{"n_layer": 21, "d_model": 128, "n_head": 8, "n_kv_head": 8, "head_dim": 32, "d_mlp": 512, "vocab_size": 1024, "activation": "squared_relu", "norm": "rmsnorm", "norm_place": "pre", "norm_eps": 1e-06, "positions": "learned", "qk_norm": true, "attn_scale": 0.222, "bias": "none", "tie_embeddings": false, "parallel_block": false, "extras": ["capped logits"], "init": "trunc", "init_std_qkv": 0.0856, "init_std_o": 0.0, "init_std_up": 0.0856, "init_std_down": 0.0, "optimizer": "muon_variant", "lr": 0.0176, "lr_mult_qkv": 0.5, "lr_mult_o": 0.691, "lr_mult_down": 1.5, "beta1": 0.95, "lr_head": 0.0103, "warmup_steps": 93, "schedule": "wsd", "decay_fraction": 0.837, "decay_shape": "linear", "final_lr_fraction": 0.1, "batch_tokens": 32768, "seq_len": 512, "doc_mask": true, "train_tokens": 285900000, "steps": 8725, "dataset": "wikipedia_en"}
Each number is 500 + 40 x the weight over its row's rms, rounded and kept within 0 to 999. Layers, rows and columns count from 0. Numbers have three digits each. The size before them is the row's rms in percent of the matrix's.

# v: layer 2 attention value, 256x128, rms 0.273, rows 43-95, columns 0-63
# o: layer 2 attention output (transposed), 256x128, rms 0.214, rows 43-95, columns 0-63
# q: layer 2 attention query, 256x128, rms 0.229, rows 64-110, columns 0-63
# k: layer 2 attention key, 256x128, rms 0.191, rows 64-110, columns 0-63
v43 141:467480531557489508536521457542545511526563489491513538476524473545551496517547513508491500523436437559536525511635517553514476512524539536479495471462520476472565452522455539466469407431543530
o43 150:563459447462481503465441549505474521504454506499477522485520532472425526468501473508524451480536603464473468513424449434484510492453456489480494515554501489546461558480502498517542597548497461
v44 125:613502466513509498495580447501496482471487445500536519476557515514413481493491506526498415541547460486546483475531457475459527478459585513510594483496547506491491473435510496565520520442487488
o44 139:405544503459555508535427543498493573571485502508517510515464469480548548533531479494445529506472500513460539529522570523534463572575420535531423511454456492510485507513468552475471504532476503
v45 113:475522443444549495567545482438458477604482540499529555513511561507458399470504653510561475456464511482457472492549519462509495482456539450488459559569532488517513532470535448516505516457424474
o45 122:493505562454445489430512495571501575396505446520434484504475430500543586544457405499485509517482504509487535504455487503551525568581445533555491472401455489490475467473487521443560482473544484
v46 135:521546482503548521544544542525507450547456489518515514539481467474464471508604455518519506599466484472527544562469404415525525450506474450526531534506482463426555501433486505468445547483479568
o46 141:473478496466467465510467462460480548504523516514467484479506547509544527502428561442458486423544495543499474446564525551478434560549482497520419451527454525559449459545459467519553495504513452
v47 135:422448552557515572531544600524437473490486469533472470467484588502529486483405441560455583486462527494552540473561474544497473482516517486535525515563499549451489508569483460546475467454528498
o47 141:572544428463421437520468421435605517494513484503530500515539460503503527501560509501557463511504483451432424476428480428519528488503521481451489488502500459488524503395528485418537513546466466
v48 142:499501529470494517505538551545556550501451503516530541436520511497525509422519490491504575513596511482468539485587466478586509487441537499497465499522507556573461539465497512528511492469417532
o48 148:511513479563512487433456460502524466502537488454463449565513497479498497541494486514537425524439487541471493484424524516494450544534491526496540525452553453422506478525580492466517527518545502
v49 142:418537494462446465462440481518498492508476569518536465476467493526475463482543505424452519488423509509498535590484481611558535493530521505468466511486565578533495547491516522525468503540501450
o49 143:583464535556533516489598530506528510472517425463442527539564456496560502537456503566578497490595500499514481436521551450459427510487433503513535509543475458465496479557527495472551465494531558
v50 134:488472487462498491473549494478446492427443516473495427497552514484540516488497515528539510468582572494493503493458461522530525460538509399515565440425506516462483532481498449525510548514514573
o50 139:487519478534493520531428491528557468537539508532506562483458484484474434513508476516486462516480411500503555520550542445466533520465517530534435525529497492517501452459504569496541433500516443
v51 121:449540466529538566576530544470496542535504493554456504506456479434479515509515535522465532423470530484485463491446549519504533521468474462448474498489443482448524459471504496481560514518457512
o51 132:555439517461468373451495414493509481494510540506516574467532477546560506503491440508540493540505498523516522514594434509515440445487521494535481502507493479555509500504509521551495467481523499
v52 132:560488475457543552488604472500482489524521517474494437455471464544549394437507498445509511542510506474468534445497516491477530536458403456525565475522529468547492410521553506391515459497488510
o52 137:476519534534517490484400558523511501469512491530526532516546502497445564560520491590506491468534513546499458504432497499508446497536550477501445520490488567506507585500468501613488507546519501
v53 131:528471434452530510439461497487542500447509455449511458500463479441478546469523519470547436501566574522521565505477498522528560548525439476474466564515479487493532479497507536497503529442512486
o53 145:485580593573514516531535476478516490483525556475514494508533491515492474491435466495504544520492514502506448485568475503452501486452582529510500452487492506504498477519504422520467487495523455
v54 123:491470430500477435437459475549479519407562476503519497495424531526475547532500499424477481538484410528533513456452555511521490561555439522569449472534460462502460463492482502567500510539565469
o54 129:554516559476509573529488565467565477540480493504467473492560449524568450454487482524493513450497595482450475535499491536426527462471519476418494491469551520526489549545458501480474484497385473
v55 130:582506540491532575513532495543483469528499548482520481498476505395572465491492466479469541525554453475543425445487469497523488457478471462511481429516453493542483516469538569436571469483461500
o55 143:432475492517497451503463514462570496473512503517528466486492494597454552496536479492577485451459520584445550554518539457453501549531537492501514543514576516502494468478448438525415533489517509
v56 145:511477406480505525501575458540491504455505505456459556493527468508534591526502478512566498567507476465480424493532571551513482454494492570500466495433461561555537516500463483534485468517528516
o56 152:471515619520490416509430499494504519541498502538552448489468522473451454482498466445446492452451554486522539500474420442434508531460485427549528524576548384446470508514495556418516540507424521
v57 127:519474529563597514524502475487538446548448526489444447500524451516507524505466459381536521458448519469517456522515472459536540496487446530473531468439527491446461456488515522489453515524483505
o57 137:493503479481454485483525538493477596439523431520572518483481544474482495475527540639497485522592460485521479493523510539441492476493520449540504483524492491527551535513467420463523551475492507
v58 115:472521563489586543513560503540469484500448509447482500507483506522522506547521565502453467496537460493504409525507469455504507416464535529484463487508511463539423511464555466473427481505536581
o58 127:476452470531428460537475491501529541515529477556528473469505532522473497437538454457543504467481468507508594507433506459528477593598494429576544534482464512465546516548437535516529527506498436
v59 146:489430457569458477444519539461494505544535541436509448499472512499473438473422507502480468453549524510551522567465495453545446482524488491485405450538501527496497533469492529517475530440518534
o59 142:521518551513586565557469413531543516428464481540475514537491480515541546517552521441518535537505469531473497438581479561435569544492534491557562520475490450501479462512484480494507467568470452
v60 131:506527436485539541528488480469466507516518504547513572568509511517475489459478479459482585478482576548531463507495412524542521474481471524440427527492469585465539566494449514470492463511534460
o60 136:447468565529443431473529516529532462506519486429518463393482451507536473554507527544503471529502493437448515474543551467489495445495508477493528434495535400545487414478498530558559492494448532
v61 133:503492509473517455544521484551464523501529458511475465445587458526526505541463548426495528527556462516533472474549509481543522513489495467520441467478490427505491478489460570434459476488455468
o61 144:489518478474485550433512557455532482485501508490506487518439571483497439466529514556461471487457533528441503465491540518467509498565509516442526516481490554521497523492532437573571533495563517
v62 139:471553462562484482494504575480459500502524545443568461456478524480483443468474496469454439395472492483513477498545547488485462529504496476542529544500486427449471400503525471479485464468502515
o62 145:537457494438528539516480436554546479491496463550490543536551442503501591509546490520557567602544521503509533558517492489502499504512470473493522463495499558528533588477440531587536512543510515
v63 130:459452458482440462490470498560451470454452528504494467560463499457525546539528554448408469544517504477477491476530573559501567458522481499555451570478513434566427456525481417587490541468548557
o63 133:522554531522507524526519510441535499546569431474485501461568504507484434436465501513556569474477433538532543552510401502486445518448533497474571477483478539418498543541546548407558410523521452
q64 065:529503445576578578484488463526549437481549523567518502481521462511507511509535561522564517546547479527458527489544548412411538540477493507572498474485566537511529572473472478468452485468500520
k64 095:459542546470463557477553539463484462514478557527485512490433457530498548528467461527552550462490566438471548438521541519433516501535529508558497447529549524448527439504485560480411459520523490
q65 076:540537538451488482528505519573484516494501512505527516553536520473523551486469512489529488506429518498427577501496491482486446536541471468511446530478493500488603558417491572454517540528462529
k65 091:496539457513457508493506464476517536536414490486525550512554492432490510437537514466490532476548451509507546448544557419494496472549441564585555473508507500503548442525512473416583461595506528
q66 075:530574450442498446516506465549480562530530478527481450516437470477562523550555472528428458500469550492473552541581473552521465475511558541530458523489503476491517533546528507541476454490488500
k66 116:507499376518501493553459431503589482475474534501550458478477449485458495455530462589497563480428472539510537508602480483444520422518466432517484572536441512526449459534504508531541488516496480
q67 084:578520463454562503457521467487532405521485467478487468562487407505472455540407501468465584513434517523453502538543607535462484496522480470477510474473536476514516470474457456429488536509412512
k67 091:522467508556470578578499496500489497460558518460440471559500441541509485505459517578533491534489502508497480463522503429525544501526484499430481541557534476505394481529478511538476466564514472
q68 082:446464504545481460591513465504549571518560536484549472553459510529477462506571432462445513459571466519555534500582560549502511473515512546540552478459478496489497467578488451485592529539498469
k68 089:517438496431499530522467594487448559528474552499447510519506529501559464542524535499482442491554550552543542517551514525517551444507498540440496434415491515531503544472492503495473524478475451
q69 080:587547424521527534405481446506540485498419457503502531447516459441476534532456492493529430512526511502484439534506480508486501589492530474470473475554525438460543535476493555539471477515542538
k69 101:517454490489514520515541498503508446555475478485472490532478499551471508493516431547530521505430456489461432543434494498559502486541504543488490509480473562529468526525497524526518486490483501
q70 089:569594474485496521520464491534482458565473448488487485494477424478560518420502484549540506485438488527462552431520513449527577546529560447498451561493503463458495540481554572462538446538513564
k70 108:545383417533539487551455473449569509534429506461463474526483515476454510455497474499472536540493480523473523516492493430454484432513472440553524491531481551515481480500422451469614534552489502
q71 062:508551552474436489517473470465489602458545489496487498518524535502595510513518521481470481477505526456520522494564526547535518463498489506531481475440527476530467567523516535536529518452458424
k71 106:460557439475497490450513534447559472477501476485578525469473490509486527508563493516421531499439421527479583502570488528508534530527501457517489478403457488512523507505504504487579531490491462
q72 076:564530456526507486437565466530465492453502490506464497489514566451458458500503495526517478464430556447553402510528494532547440567523543495406509539584508467501497501422553451531458526498490522
k72 093:484596451459505492484497468573495482504473500549540508508505523500526455488443470487504541457484490521488500516403425449457417498475459439453473550550405489479539486490499514510417488433472496
q73 081:494479530504508513490454511474508482542514544510430472434500550554563526542530521528451476563480481618490515517436447455534450500533515523524496564397590444529422485472528441555537390502499510
k73 120:548535471485616460494538535508471451518494518497530486520478462412499499512511523458471500512463527515472488508585466552439461539495536445479515476461457451489536494464553515498472543484526529
q74 096:505446530472528535480448541490471530486457524548437563573512452498477629540520540350504396538539491475473413518506519506447483514473480503485505451538509470492539508470399569515451522477542493
k74 116:537590531506549560480541563506437477555506460490534487484509484487538495561510501485506509487479568508514502519543534511517510610424529525486496462493534498502536599469530499494439458511551503
q75 080:569481496505524512428501527405514485494479492535445525536530456511517494544475537526508580473478524495481469466462515461460539601547510527513518467455561490558486499424504514456547438482492541
k75 115:433531576491445513513543559496473492476468374531498503517511577474543514504501511480520489501482468515503545463508565559506468535542485545506507370441529530486576508471518528513499511546485484
q76 083:421489530530529529600485484476491442515491480461508480587472483497509432481576511472429544448496482579504541445580546498469538484531503490467539492460432503530464443513555528535572482536521481
k76 106:442469505429559518512434515473567554585524531572495444533530439559456491581499525536414548553537529558502460527449479522519493546512458559470504444429498473543514478495523456469502475520502534
q77 059:372492558505585499549501555539465500461525489508509475524475490451543580559556539482469479542505496504472518503457483526516480448464484549486546458477521513477514533506462537557474466486558458
k77 094:471544500537553519473462557522525541505508495472555522509528522532519516497563525494512453493450626515515488511532481489494463531522504494459439493550513517517476478482542563497484512498474487
q78 077:524524532416463466532531538493466536485536488517550534406492429530499542538493504571513481460555480511500533524502466520544541393456502471512477576506516504496473523527466512515495491446580434
k78 116:549497439494497435589487482503496538515499474442503498501505562457548489458531457540551470513420426556481445450493447534539538424422528494465483517506450584486472475538472458538529485446526451
q79 097:479536528553479539569559429551489466466435498509503507473466532467507494495461560472606528536467455507417552461503542517488487521505546487520505499535523625522527481490586529499457484539547490
k79 120:524477480504478496575507456458548507468507558528498526487532432537429512463449472568527527497535520432495476519452500464519506409462421505515485534591512537525498452528475502475448540555498513
q80 074:457506568577487564556495475550514542515519486510517463474471503533517494494517539547540482545452503515490569441468532465493458516516480583600470524530528527470462456506571532526515481555484514
k80 095:498469503496508525506477474536507555451483511474553480496449509460443516449464525407447472540499483503461542470537491475452457452497445445597511513591501478507489499541472520450536576499569514
q81 081:521521455474482515489458504527517505532449484480522486486507474541448537448492483504504461468540457521591488491519571531473523497529488425458480543535502508481450542548436520500509509441528492
k81 114:528544521459496519441496545444502532601487466540487519473474481501505514534557508529472547458503498510468493545522550568492502597481570462451553423410468431509528548437492462474502526514527465
q82 080:522589419530527515488454502527537509478499491498551464442493455488525509512560496602466474434539513534538457510521526500521500511500516569545468473528530494514397477491477382425466508446504465
k82 095:561511467520542477421511565456474509558483545485434511448467392476501520479525537479511519575486538503409499512560476556534530564459616453430490435423484481422528518478455448507507504515524498
q83 075:531487478526506437523524468527514489507505482522545499505524503502586522564573489554582484486511504531539522434472528510481444487466538605513483479426470572507515587454496438483454462459496512
k83 088:515519548483527451424524481512491520449460485525550507480458476460506477469495463572572458514416476455468494511533480509446470430550513555505549463581496604448509490513496464508481501564482448
q84 067:524495526474487534461437507456542458491522506567448509487484538534519528522504496399481503479561530520428496464526467481496474578518574495487497555463571470564493478556572479403500481504455545
k84 099:565473447564512477446440487514537466530546501580498565444535507487449452497506561473486510509603508447502600536511520542492543580446512422470510504438453537445545537465542459466499511518509490
q85 070:464454557547499546470527519521557476462502477513536554528496507546468408448478485448487522511494508511504521559444513494466529506513495484512476488466518464526570494516509547573550464574471477
k85 091:451481601472523586489500560489469515511535459519537457497495513573495477550465508478488501464512530413574506564510590492542575494547450535460494417485555475557520482479586564546514533515447522
q86 083:414476535427479417531461534412472537499501495466499486508529508499496528464535471566428503458499495479587490512515411492549546463510441543509500511479466456484426439563489521483525509478489522
k86 100:495533485496534438462440470514489480493488470499553480469549499428526484565521547520479545495482510561555509452570409538499518555477548522486509455405502437459559506460560463494569447468540530
q87 099:441466577441469430567499476501497618451529520477532501529534501460480551460474492479503441444519527459528487483538468531511518390432469526486521448507462534496488514499448481480520583493492449
k87 096:573448496513533424517404467530511499518502556446483486438570442446516538478514514546522463498459488479529459400508412482558524462443512500557529523502499498493488492497434511503586497524508498
q88 070:381501551506567531562451523448516558494483494426536468557527460515481484513537486478496523507548528488501529541575539569521541437466447509478560436488562522530467406606452512482450523478495424
k88 103:514512484505473544447497506512471516526584510528513491410532470494504493552548516520452523467518564547505511545517527552582540609473534518423460460430476439498510530546545481457513535520503491
q89 074:455526519497449490508521581503497578436460507513501483481508513482475535476543496472510488488523495466520494539491430519469480440457503513510549478577517514457544546525435517519515489537580486
k89 094:596490460495472387514526534484503549574485506406440546483508516492485559481563481453494443515520543477531433455499482531513485434476568474446498514463531447531476545474406516538518511494493510
q90 068:406452506529496503569473509385564446544540545486584510522572596503425460504494506418524532468498529511521513479509451551529483436493497538445501504444545488511469518525538517470457506551479471
k90 096:527539571471509549521491525603525465460541438534529501485551471522549493526504507486453468497505486536513500514473552545490531493531419491418481571534435424438472490570490533477469471490475422
q91 073:528450442519463512489519531512529505467443519545545550482458522547486434497560504488484555448430497442511495513495496422496505585520498543563483504483514577581519429448518397463420480488513501
k91 104:526495601548426502551520474425514560461458530514435511514516522474510526497465500461541475519524496477435490429513534509515542467484488522490474497532526466444465491444516521477451564475438544
q92 083:590467442454493454446497422504556522534505543559488472566528478469481527516442483479439489422473478561494482494509494478503508557562542549516470454473474526469504510513431436453496528496437609
k92 109:521410432476471507565442503543485511562436496522516502548499458519529524425522417521499510514540507549551477517501454472474489536584499521521528547520469469544445530471465514554489501525501550
q93 072:544469551419506462510499537432498533451451568508433505565502464489468536470484453429486519447487471521464464502460503548445468478505449517498538504514505580529411418515430474449471540473450487
k93 101:530489488501515477483521539501481452547558519543483483429508455489494549553478484541495538445515488502532508547521486549465444587477568484468531462414548483452486467538458493526510490503541508
q94 073:522565411473573473436532515536497463528540542466486473472506450484491517553498470551516564480533551519485476493529454507501536537443577440458570512474487484557519543492444418435466472490499511
k94 088:559509530492481477485572524453441446486501538460432476461546535501518397479425516507573552453539529514526485472427552560570470548537508447487524541495498566511510486534493472500415499516453441
q95 088:536575488481486481511547472579513492549476510471503477512422405515477498511442490564487517530459488485461515532540619542497545539489506459519465518488459457471513477517458568513496485571443514
k95 106:481486526494495535587480446469524514460486553478569430560507457544466442496468462657564549496473503495544430509538482456482539430503436538503510514586500526605445463493466507469450530562467497
v64 103:505493456527490451548503464442570491502509479457489469525470465462487504463491474478513585493455417524445517531523493474522514448478457403542547451507497480474503476608489501437566500548509475
o64 099:481450520573530575507520561459494487495468496503494535482522558522404436489531512420510534510567525489555481518398510476483535525465453536500513520502481513526521479514503475520484489519519506
v65 072:527497487563477535540495475522514492569497588509453530523471552561442465478529551508529535492473516543507485523532518454588458581582551492480519497480533441503520457499508534516542497601523424
o65 072:534464608472499553531460479461529464425533465473573518524460469504564525498534521494524507564476519507458494506415415506496524395472414488509498503582461531435467485441532469585457466484519500
v66 099:497478555504510631526433549530444523503552494581501516488484550543456497473503525526432500462509509508542486486409447497446573582524489556456478474518497497560499477491481527520492445510483482
o66 092:540569438475503461480516529494502516468514514498500472473527492499578572526540537563556493529461527497493563515495464498542395419476543487458522501539471550419462532486439442524417438438503507
v67 081:462544410477556475566531487572498500534479506457521443520474566467421546458492490505491445486484505480512574447514502511422458517541566489537565480523480519478542479468457498437577506471514486
o67 077:505447525489503461577527539423506460499544506468560510541521480513447405592512506476455574519463498441538475514529495494539561498536471518452549484469446466552477484538535477556512483536567532
v68 067:469533474574462533503550509473492548482431504559477547447482513497579541435550421521517445507495475476499458484480544512507502497467468524522547519530512545485523444497471530550431439460529489
o68 064:541472499410413511520462386523493444541534491563455435507450435499522536522474536487542506505438498590493498490514463525565442500586521471493445482508514528483557450458476489519485521559505518
v69 074:526539481503531561462522521557468481445498513495490525462467507505487503586540505464611507520479553517525521527512561505501537465442524486490501465534519481550465534445496543481516477457590538
o69 072:493553538477513421474464408506484440515478536491538462510544514505609499494429485515455455466502498479548521492554533506519513543550472464455475527469499475442494519480582490479456546498470511
v70 075:463504455537519555518445519545424534561515533488529444507522555503471539526466534538563448505465438460521525523494476481524482518493479561472518459485497569476511475545510474481405597456523448
o70 061:536523416497568416456436523462535530501472497443546459517488499502484438491550541529430506450456548466544485514431435433452566469544546476469537473483442515601488526444451454554587458506511552
v71 079:529547540476534547509530494498481491477565521548424495547609438576515537508490522473527526540496488503513429590491531485541497540560466549483484523491520503589480531491495492491449505546571455
o71 061:471488487484464454461416442515513553517460487498525467482433503479566515472457520547500406420479523560469536475463480481475547478503470471526478469497557515428474520476485526487507523433439542
v72 093:524610505461479432490467463487478517507494507543568506514456463439504481447502464467495477526458421505446521457500458534482502482489527426590518566485513491439527479484454521461590451507435511
o72 094:500456493530512539533531512445575442491515557478501495597517442535442523550484517476496570496500506492476440479545581520525485570526514535426470482519427504558475499548467515448478573527528556
v73 128:442463458534499545533459444439594456507514554479534513508525454495423448502515482580518592495533474524500451566495487523478517517527507478463544489470449525517503470534498475488552525577475512
o73 117:464464562513541534434515586501414538446492503524502515467525562513514517548499511400475443520502543458549455487433485476480482503487455579517496475567538508511542519441474500513441490464540483
v74 085:500449538588524573510436524516521507444557459530521513480525464508567490527477541475578535529555477503481444524491471528557535571455463490431484494540536470505477467495564486530504448533482539
o74 086:507566513435491498430474504515422515497468539514483516507505520459515546404534551551444427525508504555467513495438542454493462469486553495496508548507485536475536527449437455481401513443532477
v75 097:476404563486489611457466541531434487500502521490469440455492496568501501494514552496473498556481557489539454524428526475543548526497484545444486507483539475501452514492441488507449551516495516
o75 085:513583460518474460494510547524435474471516470524514521413513510485564544508489540539558472469520442486510556499500454474452478498478557448572508488485486549504525490492500499526462466441525451
v76 092:489577507531494443495503513561515489474456409545560487515468534436594501477499455414506513514439447513461549454526459552490523497476489481601544502462555477435499524493530483486519478452452550
o76 092:484509408484498462458491507493503472574496505476493501564496465490415456427486531576479483447508469515471456504500591500494514557525602465423507511480425492510538498517418520477518527552476504
v77 090:588519509552498507508508537599492484458504393504518543465446537481555476486529482459468492579415502477464544486502447537503514471498546508519461494567565509495507506463562512543526453481494543
o77 086:465568488456486488485515437519503487522487485467492495519523455462530478457434554552543509507550457582504498506541564519491475452522548424471526522510471474461497488498444468500502469515452475
v78 082:490429512530421521516438426428603488515505519507509516514512473524481430539534516567545550521590473505487405558511508492529522541520507490441496501459476485503520494508504466521550482567504508
o78 076:482507579503509565499509592499437514427491533547479545475517527511488586479517491424487405523487522478490464485489515500463446523468485563550451517581564535491507491448446545456418541463523445
v79 083:453456481507450416500512433488587465521510468453557511510487468399484522552563461515460556516488500483431541510508402465473545448494491449516543522496453567514526457531550477495486477509433576
o79 083:444498523569542576468523572485422543445482500446497506438501544509431450488433545468530549525545500477592433511482560502489442467457493548484506469537580477517528480469422486496588477505553446
v80 081:391517429456576512479455519470486496478502491451551467445495477518430488464480530597563540481570512501554486528595532540498428497505454479538475442523514495530473513524528516490494538484485477
o80 079:553441533512534479506522466538505525488514527501492519568523550521537510546549502486446436548469514448471513530431464446492581519492480525463513537427480472490488523497543503457489525465520470
v81 098:537605464481487384482570482514486525499519504465529520495484487399476546450477501504477439437488499491486547434559514512551422499514560444529482513535491538484538457468521514496530512487409499
o81 090:531423537489510550554467410474559483525505514446500500606465480549463464533529469446462572557479489526454482498518510559557536506539451514483483516459461455514459465539570491485561501559564515
v82 083:462484494515540572580535492426511532468504497487485475495509494540477441505456437502518498489542569501515485530444567522463534542492419509459502531481447397551464456509451513456533554557559576
o82 072:494438515498513493469485555527457472462540560527470497455523471492558572508527533547516549470546549496537542535476449418566454447469477529558476468539558568469490531496532526532402485432512443
v83 086:530475440510521439523524468457555457504492519465508510512446470475433489460482433485406530471491512499453535466537532483503547444548537442554559535466487483433472443561465524470587528553476554
o83 078:443438539506472548481526585467543446466530456531536555491521485510455415550511485448529559497527467461560433500501462547485494504447468506518486413492474505581525484488527523543543451572493443
v84 075:495479434537480445449506435488558459555549534486516534536490475512428524501531580534466531428474465574486517516569546497543471474547586524463515567490518522422514484528420472508486514492523499
o84 069:479456601501450615558490549435472472462447528472514474491485482545487468540475450413510471583490577446497447420458473473498490501526417516517478459487502508544520474480576509500524525503547477
v85 085:499558490540500442452450503483519489498429459478562506453488447466551463482561503515457534503430456540440569417539491507513506401489429450606513536527484516486515526506503525533483530527497520
o85 078:493442503534452577518575457455543471483463541503465504508462486533491491483468477436601548531544455512503479498511482485442459494495521454473531497511440488448585460559477491472522481519489457
v86 105:466491590479486511491514530560469521535498490469459486436527602501573508526532515465573445564535535538538499599436512512496501545459504568466518519473524470514526525493539489526356447470550485
o86 093:585547481527520510502405422549435470520485480522477475481454456497552528455469519540500484449421532499463538478491547466531501464531497482504478510496569530507512507468478478529514540421474526
v87 089:504445534480474495487509526582432499473513458487534479494489520472563548540486514429514461514398474457494499448483453480525516496473481538554450490470502553493556484495536482500455521460435507
o87 078:505608395479506452484442492513530490533458474486475511516503501480446507389450500563458480458549485521510494505487556527456546519526571452441556574480456473502467516545461521469572493523490551
v88 105:517572538525492408472468476531452523482525549537548553518479511472549496456477517447494446493459492522463498474551501540504449488492526474560486508518522503438539536449555488539533497486490498
o88 091:510468483465475547529490442536535468534423497481472462572442462486468499464433434482479547487480486563439489448514589538495549532546534460473507526484466479506528463545473493475487572522460528
v89 090:533472538539368475536582543516493503517520454476447463481449568465533578465507520425505474554450548509513549494477540458508477487498577513506481528471493463440541478447479477506473474542546447
o89 091:490544496466512556547492466512475440513497460484482514449469488480514470450481453529520554524532516508497527558534456529529547475509457500548536537500558525505487483540580501555498487507516536
v90 076:503528484425536506497488556547475485477503515497513495463485539509477495532487483534476418510619559461567514543454535464489480542470479552445502502561500466503420563466550496529441524477417472
o90 070:558476502460543409461541444525471542556556502548510490528521533513555510524582491540469520497441473490438552524543420533522548512487507536502517504493485476540521542461572475483512469521514556
v91 108:482489530461518559526508521495491524523507534487465535467558533559510483529506505511509467481559562517534449552446497511555508588481476578399451527517490499596417517479527541539428506505517512
o91 098:555512570497493492457452462525455506485516508537489475491478486497592602506565539533512445545468510507483567472486471456504436418516490516545506504510562512434528530453510462511467489433544490
v92 073:481539525488480462387525479503502485445551592525496509478510428453472502473451545484463508435518434544515485483501505519481496472460502451569562507521502583499486465555522431456533492558477482
o92 071:496472506514529522519497470512467518571441447526519476503482631489477479519455416406496534456475508524469505484476545569499528544511450529490495441470522487510578494503524500532521540443523559
v93 086:528532484485488434584479476511547470557478534470541529555479590502531534432542497442522537517398447561431501497515473542510494495515539470572512563424504464405530515492490483509559480529541441
o93 069:466468524521459578489470556450539416524496471513469501561441453493414468482502494457482508508478522486493470499429530471502565473521486514447557516500428514545522506526455483524496508529505561
v94 072:490492434416583485538532450494528545536425550455478462529555460540494456460442523519480539502505505528489451471495584518492511491489427495528506542498425499577482507563478491451508516603528507
o94 073:523394586574509533531511544451521468475518493517504519494467504494490532531540519410534530494491483483501550505433429482467502430460424500534535482512500540473521483538528518541512480424524466
v95 085:525484579521481553488510524557458536480478518575498506481555477515542543542499480499478475565520525492544437540399443486514458550521496530479531488489545562517467550471522423535428517465474450
o95 079:512567460450520431475479437515465547563500460468469437490462532457549514496471490504525458436480495560443542495589526550471511531508514491545482498554566450479531438458478547480504510524469544
q96 108:488570506460459519472510464511490527484566516550479471479506562476488538552494518449485533502534560517452568438534454523466422522464445493476471446501500435454592535468537505454606518549536547
k96 105:488501500455455466556513519486423475519525471495431464550462397495505470543431570525537534495474497535478479554502471520500510480486519532501555527493495445455480478522490478476506383506512434
q97 096:505534487574517520547498538471488535475448529549513491581479502484583464468513503474445506492445495530572573523523555575504524488536549531561487517517527512524454421511451504514438486501474458
k97 108:563479445514466485567522494497507528532486500517437469556497560465497520464595502446393465489496492479484566501508482487555472473528493479524513467503516550461533527458524444475569536598468562
q98 096:509472531521510526396516505516515544477559458484494528441524418522499496455455503509499513556518465462543494544522470461531489525605468490505594521539538477484440480505502503550504504523492464
k98 113:524484530398504529515489507553465488526520521514541475506501509492480504493511562548464499479442517441570509447562455545474499458508428462509489490471471501521489506500525550558545471515532512
q99 098:414478455547459522486475510520554558458441533524530433403475521477544437533519540423438471522512482470546521508522502446536506496544514581496471502513587508434516418547482454495439483489509535
k99 098:549524431505507447529492508539533594507510500551456545520535504452478536466568538478456469475503513471507476484496435456487534476535540425537496486584535462493431518475499513425542487515518531
q100 093:495496534521496485435474567487520558509521476583586537483535500523515565495468471514538460453439527468488482498468499483545481461524432544556483522535540551524469483480484462511487562515440531
k100 093:583497397465514446510480536521456490482509563487455459515526470479480483444532507506458476471445498539524509470473422542522574508540508425454511487440470478540466482426461496536527553485530492
q101 109:549489576554478463463490467478488489597573524555430523540488453509497524515440534471462429461508475525492470462424513519439436437519444487502534469523475479499504518508444459614563517505453452
k101 114:516473591549507544576438473525537533474455480502583406459488510522531483451476476530464472471445474451522527522497527523547490469504512503473533494513533568514539478505479540516531502461426429
q102 101:548452556479505504552565527525495438498563563468459535444462471532527487486480432542606519549491554493495408533470398540532469492440554557520490489542547526568515479538537448492411551461529477
k102 118:471494492495518529430508475453485498552549529531520450513464540470456533489508559447578491506518518525483449439472541500487516482490492488513503513494548425561533533466527439500516498433545475
q103 108:552576439558506495511539419512505540499509444535498486568424571435512452477506516489455521500459521527457519427574522564435428467528495473554543465521436469490536490379535495461603512505473498
k103 109:478503517507528515485490526446547481465498509550513422505472455500521513501506516538469555530488484539499575477475519545488479473523518472484545548473455445444487454479535502568509568484442485
q104 111:501526481591462431480530551486552537535448454505560510583579527465494532495491464435509476443464500503462461450439478486566492551562433519533549444467564498534451474473511469492561487521477520
k104 115:467507477495522589432544485490503502565454501496546469520564492513541546483482508475561494537437497563468528502461431544477460483459542540484527479522567484475535548515486567507481569523474429
q105 092:483479516498533524422446507444542425448471498525525521492540418509452545535537553489459476436486537525488495516556490447488566565529490505478406599488513479476510461475462503551480449505492514
k105 110:394457501474433518580488431527541569428511526445466512528475556484499482462484481434497490539552490510412486459523452483460526531482433466442524549497499546516458505491522456479507473484564522
q106 105:432456526573498495572537495470467470510535494528486522499498549523477512536500473487582455494488534468437482480477474496460509406480473508495459472544540520509548487482503519591434497447535487
k106 106:571502468557484448484528527512485492468527499528535586483532508546514589489501484424507470507440561467470479486514560493543458503467531521503468529496492483517548529480492467473555532412513458
q107 107:538489538474577478516570426505478477447504487462565514532571530501464477535504522543472499516512463547556458510483524548457451465464454474563451483461479507486446552467485493430569497468412520
k107 101:462547499514492525398505555486500514551529467493591500544492490490545519517533485572546457514541488514569524413572500555465459468529474528468582503437511477468532439413542488533482450491460476
q108 116:453532525528493543471455601537448539490492473483511435488502469495468551451510527428513493498487458502532462481492416472529573491542526418528490496484507465463511526485491548518507520514580472
k108 098:529461440473486496559442497541525593476468530508498546565505525486478531492446540497463513565483485537472439403492504506529545520475419517497487535522542484530497504528391523500476460512464554
q109 106:501434454494493509492561462504515502423482508455563493507491493532548424453459433521464574485545497505546521540572537468476509511529430522534519534515555596572444460484501452427450506531434505
k109 106:511540486491491508422497491423494456503451528472478472550515486485583495480548503493547543524509423516580566452508492473499543521471530522541451594491533435398586515483619510455453522519568479
q110 113:495482512508465440502462558521518539536432566490462453470466428445520498537435486425466458505529533444583512504450504502483460492461508530472501504519524479474527447511462518495438560463509539
k110 125:484529529577488484487482494532426533554413442498447505439526468445541451484513566540523447464461428485481452495480572461544498502550472571570521535518562519518436513540484574517504520509427499